config.toml
n_layer = 8
d_model = 64
n_head = 4
n_kv_head = 4
head_dim = 32
d_mlp = 256
vocab_size = 16384
activation = "tanh_gelu"
norm = "layernorm"
norm_place = "pre"
norm_eps = 1e-05
positions = "rope"
rope_base = 500000.0
rope_fraction = 0.5
qk_norm = false
attn_scale = 0.177
bias = "none"
tie_embeddings = true
parallel_block = true
init = "uniform"
init_std_qkv = 0.0625
init_std_o = 0.0
init_std_up = 0.0625
init_std_down = 0.0
optimizer = "muon_variant"
lr = 0.00742
lr_mult_o = 3.0
lr_head = 0.00822
grad_clip = 0.5
warmup_steps = 200
schedule = "wsd"
decay_fraction = 0.251
decay_shape = "linear"
final_lr_fraction = 0.0
batch_tokens = 16384
seq_len = 2048
doc_mask = true
train_tokens = 105500000
steps = 6440
dataset = "wikipedia_en"
Each number is 128 + 32 x the weight over its row's rms, rounded and kept within 0 to 255. Layers, rows and columns count from 0. Numbers have three digits each. The size before them is the row's rms in percent of the matrix's.

# up: layer 4 MLP up, 256x64, rms 0.278, rows 165-211, columns 0-63
# down: layer 4 MLP down (transposed), 256x64, rms 0.139, rows 165-210, columns 0-63
up165 084:098087159148095096081095144178130083137175104117151146070139171119134116137139177189157133085138185165185182160172156117134141174092123111110103133123082118183120150151115134138134149111052119
down165 080:081145137145168099169118147073138158075103132111105105122151067099180157172067139075129070150114149092070115139122157132166105148096152144132159101156171142071184119140166126146169144124148083
up166 092:080137092146143153127133186099123037123090119136144115119144152156150086149128146120133140084176139184176150181158096149138126050064140105157125108113117097117145126114073086152117127181073142
down166 083:139189151103128105122121073070135128143141130176096150101107161114133180126138143126116121114138094106102095111170190145156102183155130114156138138128126116148080117179123085099209071047159087
up167 103:153108113191137111144143103179138116105138176093127147088120087149174141100130116128087143133163213147157104126134188116221133174156112133128168136111110188139127168184129144127123148125057148
down167 092:135134206104144082073153145120120114154148082124103102158106111107123143148175114137154147142147114088142079183094079132098142146121125134224128093136156076108094138112097142126145102184208102
up168 120:133115107046087157152085137222145162126139102179102169178162157101129092104137097124108140123173105137123069115115136179133137090103144147144109142142143119085132186062114098126138091170093116
down168 136:135148143093131148147104129211075119064129157193118164123139113084116086059144155189157161118177110178115117132129100116149131080155133168107129193115118152114142135104101099101145139107064098
up169 096:194109163159114137171144147098092177131154133136092090150122093136099152132110165081140155133189200138143162120101180132109096113139155093128152075117149151192162107171106150163089180184106117
down169 102:090136156123134098090099137117147109102130161102147174121152167111223099115124100132099112132115071117161131156145118148135121176086079166112109175167077166087097112103179072105161185109176113
up170 089:091110190162175111143067128113079138134134107144119073105172165134122156104077132145177109079118164122134088162101076125171116084078101159125080148099149156094089072142095134151176112102099119
down170 095:127116088081126139095113127092177151149143088147084109116137185159145070181055120125076141145153199109121140113164166143088139165130121107145100083118115130148188120198132130144141083152127075
up171 098:100127097096194103125102120087096118118115114084076117144087166123132092088097148132107180134151050163070122133137165065187126105117132081177117148160086125149112110084196111133123121138152156
down171 098:169198127160134170138105131196089132126085159181140093181088138122184125091118113122130134091121159175161097099105127049139127141135127120091114082145161140136148153038123149109129141084109108
up172 089:144072130097156111097119143086091119136100146166146053102090060161108078077174149086132137181129081118157112136170148152115136126157109133129128136186177149077078123115103104125110055142137133
down172 104:131155085190068180152104140151178122140158115122124177162143175078097184133085119117099131094115178112103148133098077071161113118127123113127113176091091066158164082165143128122149170106113138
up173 096:156104091150148167170188148108126119143104128117131137130197055188175127161138132107125092104094179066115131175119140134129166090162064141135160167112145149164101128140158148128168097180119077
down173 092:136155159116101128039150049147112098127168145115125143144116135114076127093218124234164138150145116141141122129126125160116106139155167121184104115114090119141089080145101106146093102112129121
up174 090:170074161123120143149053149206137116189139114175182107155160145144160146145143157162154138139152162159141156120131209115127108120167127116113106146067165159086120126166137120189104149167143149
down174 084:151170137156133129151186107149094161072121138106071144144134104167101159127174095181136102142085110062153115124112073116099125135092156143192109107183160102153146133160110097076182080085121136
up175 110:127198087087116066121173136147130127085132102140074157149123113086165102095117140122128184090143142103074101130099155162085149132161149103156076173111090107092152125113079128103149045117131171
down175 123:115091163088131173127182085075090161131155157130116142135143094078032111101136114192139173120132103125139126117172108145063125122120083161176140145147057108123167096166143164137149136157130122
up176 093:126139189153114091125106108114161114122135099145127120057125156168147138174162154151113137105103164144126129152140106129135157193115177158107067104107151103219137212086151076175097122129153134
down176 091:140107109090143187153193069124082147099130133121062165158132130141167058126059156104131160163145125102114182112141163114144146171137161144134122041134152140109121166129109117112156096116081097
up177 098:124137035135127080107155114169098143115112118126137124179095158210148159089169162121112075189147125102130090133118113120095102116148124111153183102122142129171113116081169123152090187141177167
down177 108:135071195165096203135167126147107097129129119086111085133179113067136106098158099123081157112171141132162117117162123135163123113104116155130140148120119107069193092144120092164201115137080097
up178 114:181192078077064151146157115197141133118088146123148150156118073150175128131133121128110180102161109147121052113198110090129161089119170162168168136116117137138086150130109137156113115151157141
down178 123:116122057100143182080130139108168152149132096170122139056144131092126132182080132090147134152093151136157126149159084126148116164096113124192104178139128106172087119177110090091092107199102132
up179 096:138064101098083076188166080205108094144098114143104139205096115100136195165121135077119136149144121097130136141085095133099116156126105124085123123070137148115076121123128109075151108121154152
down179 123:082112113090195143113095133121132143150154116157114184020183106147110071134076183118115149111092122187063144124099133131151142127154109080134121156145114196156159129129101107133126136147147136
up180 093:171087145201098116110136143102168125103143145114143105125158103143136186074165105134160139150114130150162109215169150148191175085089075125086163119141092117159148110189148135133120169125167137
down180 107:137079109089148102137136180142076180160112105153110129120143108119103067138107181156146134095135122100091156057154101123115101150200172128139207104145140135175114139099099128135176090151063120
up181 094:174138142190113234104129162101125151113097159167101148107149140123098123119169072155161192091115104097181137158128149182124193120077158155128129085098122120160149120158141133124100138106133088
down181 096:076121180133140134167096149105072177138091096133123140124146133198106100169178185064150107143157137114136071058106136098166095175138163127152146098093131155131118166141135124138072091086137144
up182 108:130136080133139155140128133133149074105096137195069153096117123128076116120128105113127113089139152053179108110130176112100118090142171184121084200099159103143119153099160116126086100153140050
down182 119:063133158132113125115141102072142147092094103125097182143100110141081099197144131123134105088150147159171088135136195160125144110180137179075146209129120115092137117089137096141067153139159118
up183 090:124112164160146191147097186089133148137103106074147124111149108059113111093086110149131114093114136170088123169185124151144132179140102152194100109144144152137132108188073160091163178166145154
down183 092:128117159090075131074160115194119107112159127161126080132120136167121125119159155152107151141104117158200147107131143126139072074142199122045144093130154192135086132082130138160149134110115076
up184 090:119240174139176118142138149158188120161107122182113087140170091145167145098119131107119130113105164181108144130143136185133124152109168158115122166178129157145106157203149175152151145154116138
down184 078:135076101117128110100088152107093191121125135119177144128101213144083111120128104173111186147111170141155116060158114125143116071134117119172162155133192050161085103109114157131153123105140131
up185 104:148163148121104145180151080121139083167075139180134138110098093144093121154117127187127166181118099087110123082172097104181146184078127132065128125080137094139130078144160121099108089167148171
down185 105:101141086136126170141097125096086166098100164149120164107143087138161128086099080118140084231145124110136141131182051075160092161074145148133118166122098149132165147171115127106125171152147125
up186 100:112098169132116156117125198082135151173090207146098070088156125158117093097163135153117131069127142061136128127170091158128148040125169108135118150113060151143123110140150089135137125147147112
down186 111:105121088067111121149115167082098151134200223131125102122192176143117106165158148151113136111131150121126154086145117178116143140155167136083120076073102102118119110075124088115110099166159159
up187 119:132104123057064164169149120164170092153102125081105116177113067126173127131097063146135158131148067184146144149135107152170163144190092097107198128140105106156149121128113099112143109140151129
down187 129:150083106122126105157125146093194067074112146082116090194145141066130142145157128197127095081166121107131131114149093170139156176163079117141111066125152075131157144138147133145181147096124118
up188 099:061052158138103138151101167129149133100148156103090105126121052136164110149152100152084160102142141134188114198118130148190163171140125113089126111139126135112167155191088127065138138150102125
down188 086:201077180128082135077167105166118076144138125145174111128081127113086174098163131126091066087140148198131121111125188106126121132150162105074132122081175115150114146092160129174134112126128109
up189 109:131132134125124142123141174133106150151094117127127092144101120165122154056165135152102184062115189112209097188131157104168161139088115187158121108100119130132113205190137123113123115158170135
down189 106:110129131144141133131140100175104096147077154077180021094106097079143146132096164208140190168158127179139135063096130161103158088128143146139122123146137084110123161121110132133120131147110159
up190 086:160156137165132116128126119143116135121087074193127107103131220110107066112152108148170090059132139119117094146080116181133155104102076175112124109135101080112150121159138074162107173111122079
down190 096:142134193116103144185140110076076127092119213158110101125132115150073143120076112118212169123108160173113145156106106125117137137150168112186089099100150106108158113095133148090114157100081146
up191 105:138107132123132186113108096128112157071184149177076113225131071124111112182095115106116166147182060152104147124164129116175118130158138121118150155130114134106066104154140152118127186104098120
down191 098:089087127191102130104137168169140143114099123102140102070125150131149091155150094151163046161103104160125128139128093166115065185072147163167090128128171133141131148053141124160110124165112168
up192 092:132151213118099136149152108110130194100087169137143143153111134111085142073102089136139106167108101121114112094153156141136079145164175202120098185098098125159123159165120160108115149208157151
down192 080:100099092141162126192191161141115147119089089184127114115145085133185150132143130096089113088136135094145116142089079098111173083114097089091200113142183138158138104147184163129166128078140122
up193 111:093131184120115122174188149114158106130189112115092119137153096106085148142115112154097150082134178141148148133107176101114127127083129145090120168104194081163067162180104073151113143191123094
down193 113:105130111087153070120085145063104161102138120134130139124147106186111161127105113091127061155164146143120126117172193139163126203134126167112088092101137164104101173136147079172165097126178084
up194 122:142160071115181122167115136198164055134064111097108154163112143169109131091096111166143162137198111123097153085140158109120140139090141153156092139161128134102075076146152113119093076118157099
down194 175:095106118148142146178190096102126129142095149148092155146111099092118146135165140134191174097108080175160114128130118076075129096125168106094106211166173097107141128089093125157070141137093172
up195 090:128122091112169139115074115201129077140102143159171118170120092147168163154151174160092133166147130156096085130125117093073109159110139101160143072193183112095113077170112164120133141134181142
down195 088:147139094138074091133155125152091152147183150107081174112133164180080102147115084166123066144078134134180139098156155192094105110092135159103085173139078093108138132114169098124114180133138161
up196 085:138099150162164145151062136108131146104164229124140176099078111182134134087125090181179151123114155097083097161124157137112160131112154112145122146138107135108141121143118146141166076203087085
down196 095:093131107174157152109136166144128101126102065142141104097133161118139107223105156123120132127165150180108083062124145105196160081120032123088120130161120134140127106142172104132151136090140163
up197 099:145137092091061163159076123105124128125078143136164149186146105149098066139169146091100137099164120099134169078160110113119148184103187113110091177150149133108120114094106204170125156112162143
down197 103:149130185138098155062143114170145088113102137148089105091104150141153086161119113158044125146191114136175165117132118110078182163112130138098121123095163158160060124072137150127187133092138121
up198 091:134081093146175186129123127160108143157120159120120160083088149181141190125133135085089107104103175078156135115094130138127121150210126091078081103119170167082121132144075110131162131189151141
down198 096:111148204150097121123096097111114085144124135096162099120129108032116158141157107114152110169153164150113135108115109125105133069112091179190094187124131104190123126118199134118174103101112159
up199 098:122104161151180105126153103147101094100099093141158102081112149108119157090138124059136086068113155153202164165086131186090138166161147143130145140125157107166145077131162146166156175190100120
down199 117:147187130151142106124073151117163136176123159135127099192129146138146123157121168138176114187128135123111109081124144054130102109143112131111104104135060131109119210138033128084123151089149104
up200 139:190129153100107145208181092085163141104116119101125181169117139128153126148179050107102142146118103139107110087091092134137141087145131175127118161085166167184126158113097134139105148148138058
down200 150:114105123093128091152143167040104096162105132097119139206132152128165176144149066105100112144131125140099083082150119141178125071115160099162092173111146161178175139109152165161087099131107123
up201 094:155149143133125222170137151119100122121142135149171098115123114111152185139166160094150113121136142106128138155129112149097134167154154183141134084167177141089143122102196093171150164199208101
down201 095:114111127145109083081144124153149137148153101121118129112096187196093088176094134170154116167082146118184149109101133124090119158134107103130132155127067181172080113139046137119094142187107172
up202 114:126109083147168142143124152164100158091144155056132214133100111162096134082102085157140136176141113071125095152129159043146156089127097150137147103142129127154145072135135135192130104076145140
down202 110:113115072154111137123059123129115144123143117150221158114146122166182097067088200134131171162188085161170140149135093138139160121173098124080123119092124143109068119105137128145085110117130131
up203 091:165117149145180137119136160104105110115151152097103072132130057069049140140123108124092147081132104168152168151191109131136098048165091165144107115120151147134166180149117143129130175118081148
down203 088:149082156074082116067132092104127123137149112129143126128113112127115169082159083106127117139121161110155145157150128091131170187152174115196191104063138117082118153202117137137151137122141051
up204 088:162125151108156069138097154101120131051157145131142162161080122139116142078148152151095076164140120096101150132128157086173086128164105204133128150104148158110199166143130128171119122132086202
down204 094:114124154166138180125185054155137130127145146119111140113140128109130130156155094144162138160143144148199117134174102172062150112081133096130093076173064102152086083105171165108086102101155086
up205 105:093175148158124152118110092138097155070144085139123166107149149090095093068083132096127076157095166145109138111090126175070055062151124141129124102139145113113122110151088135114124204146108078
down205 101:153100178114125122138046189155134156214084165105092102156127136098168088148110119129133066115119101119152110155086133104131147164126160116149143086140090161146158144135125158105129032121151148
up206 111:112178102144135134156120124127181139122181128137075169104113096117128152149108194129102122171145101043111130111190184153170143155097166143140090119133164116163101115087122087147077130155052130
down206 119:127128160125099150143207171146092101113128120118152146071137128157127141167097076133100050165189116185147147082137166138133131144186163147124093090084108129132061123094097134126156109094172101
up207 122:147033164107110131169127154133138113069082086107096138149124181141116171125113102161126135134116157104104111150109116118083137102108117178106122151102101124063102180145125087185083087067179106
down207 102:132084169122187119204119136141171123057072139100128161136147144169157153095142120175115137117149054125133119142134124074113130128149118190137142109157140163099102115090133052131170141078100089
up208 089:047163149110163124137069136091081197130134132152116141070157145109145112133130113144145120101125136176086115111135096107100114127035132094119099085115134111169166089113103102153154169138049112
down208 087:135138157151106124084134107106164085112176146117114105120072085127080168163107110159100137119168098156122169163095196133187117133140138086059119099143160113119082142140134185167120087119201088
up209 092:115074116125146094120122196161108093151113174146169162159146128148122142145150110141135159098129147168174077182169124133142148090100125128094193120093120126159161081169151171144151158058181067
down209 078:146102118161140142147115117107089176094122165058115111146171110097145114126100097142120075160141136171132149135194037094083155104156100129129149147195092137174154159092107128119087160112114186
up210 091:128110128113163174152131101114162165111104106112109136095133210144098130178129089142093152105192110154115086133164137096109169111091113109164071048146133111157126118123172164126049145099139184
down210 109:152132126087113134063133074139114188141172063092072154166127165160122097132159159138094097138096118124134092168123214087108165109150118157120148141140094094116090122129175132183167101092155136
up211 098:155113158168164093150104143091136161085140147155127082144114149212174145155141141157129166121124156117191134117200132112177111101118083163153166129147189155149083114157140130105193163181119142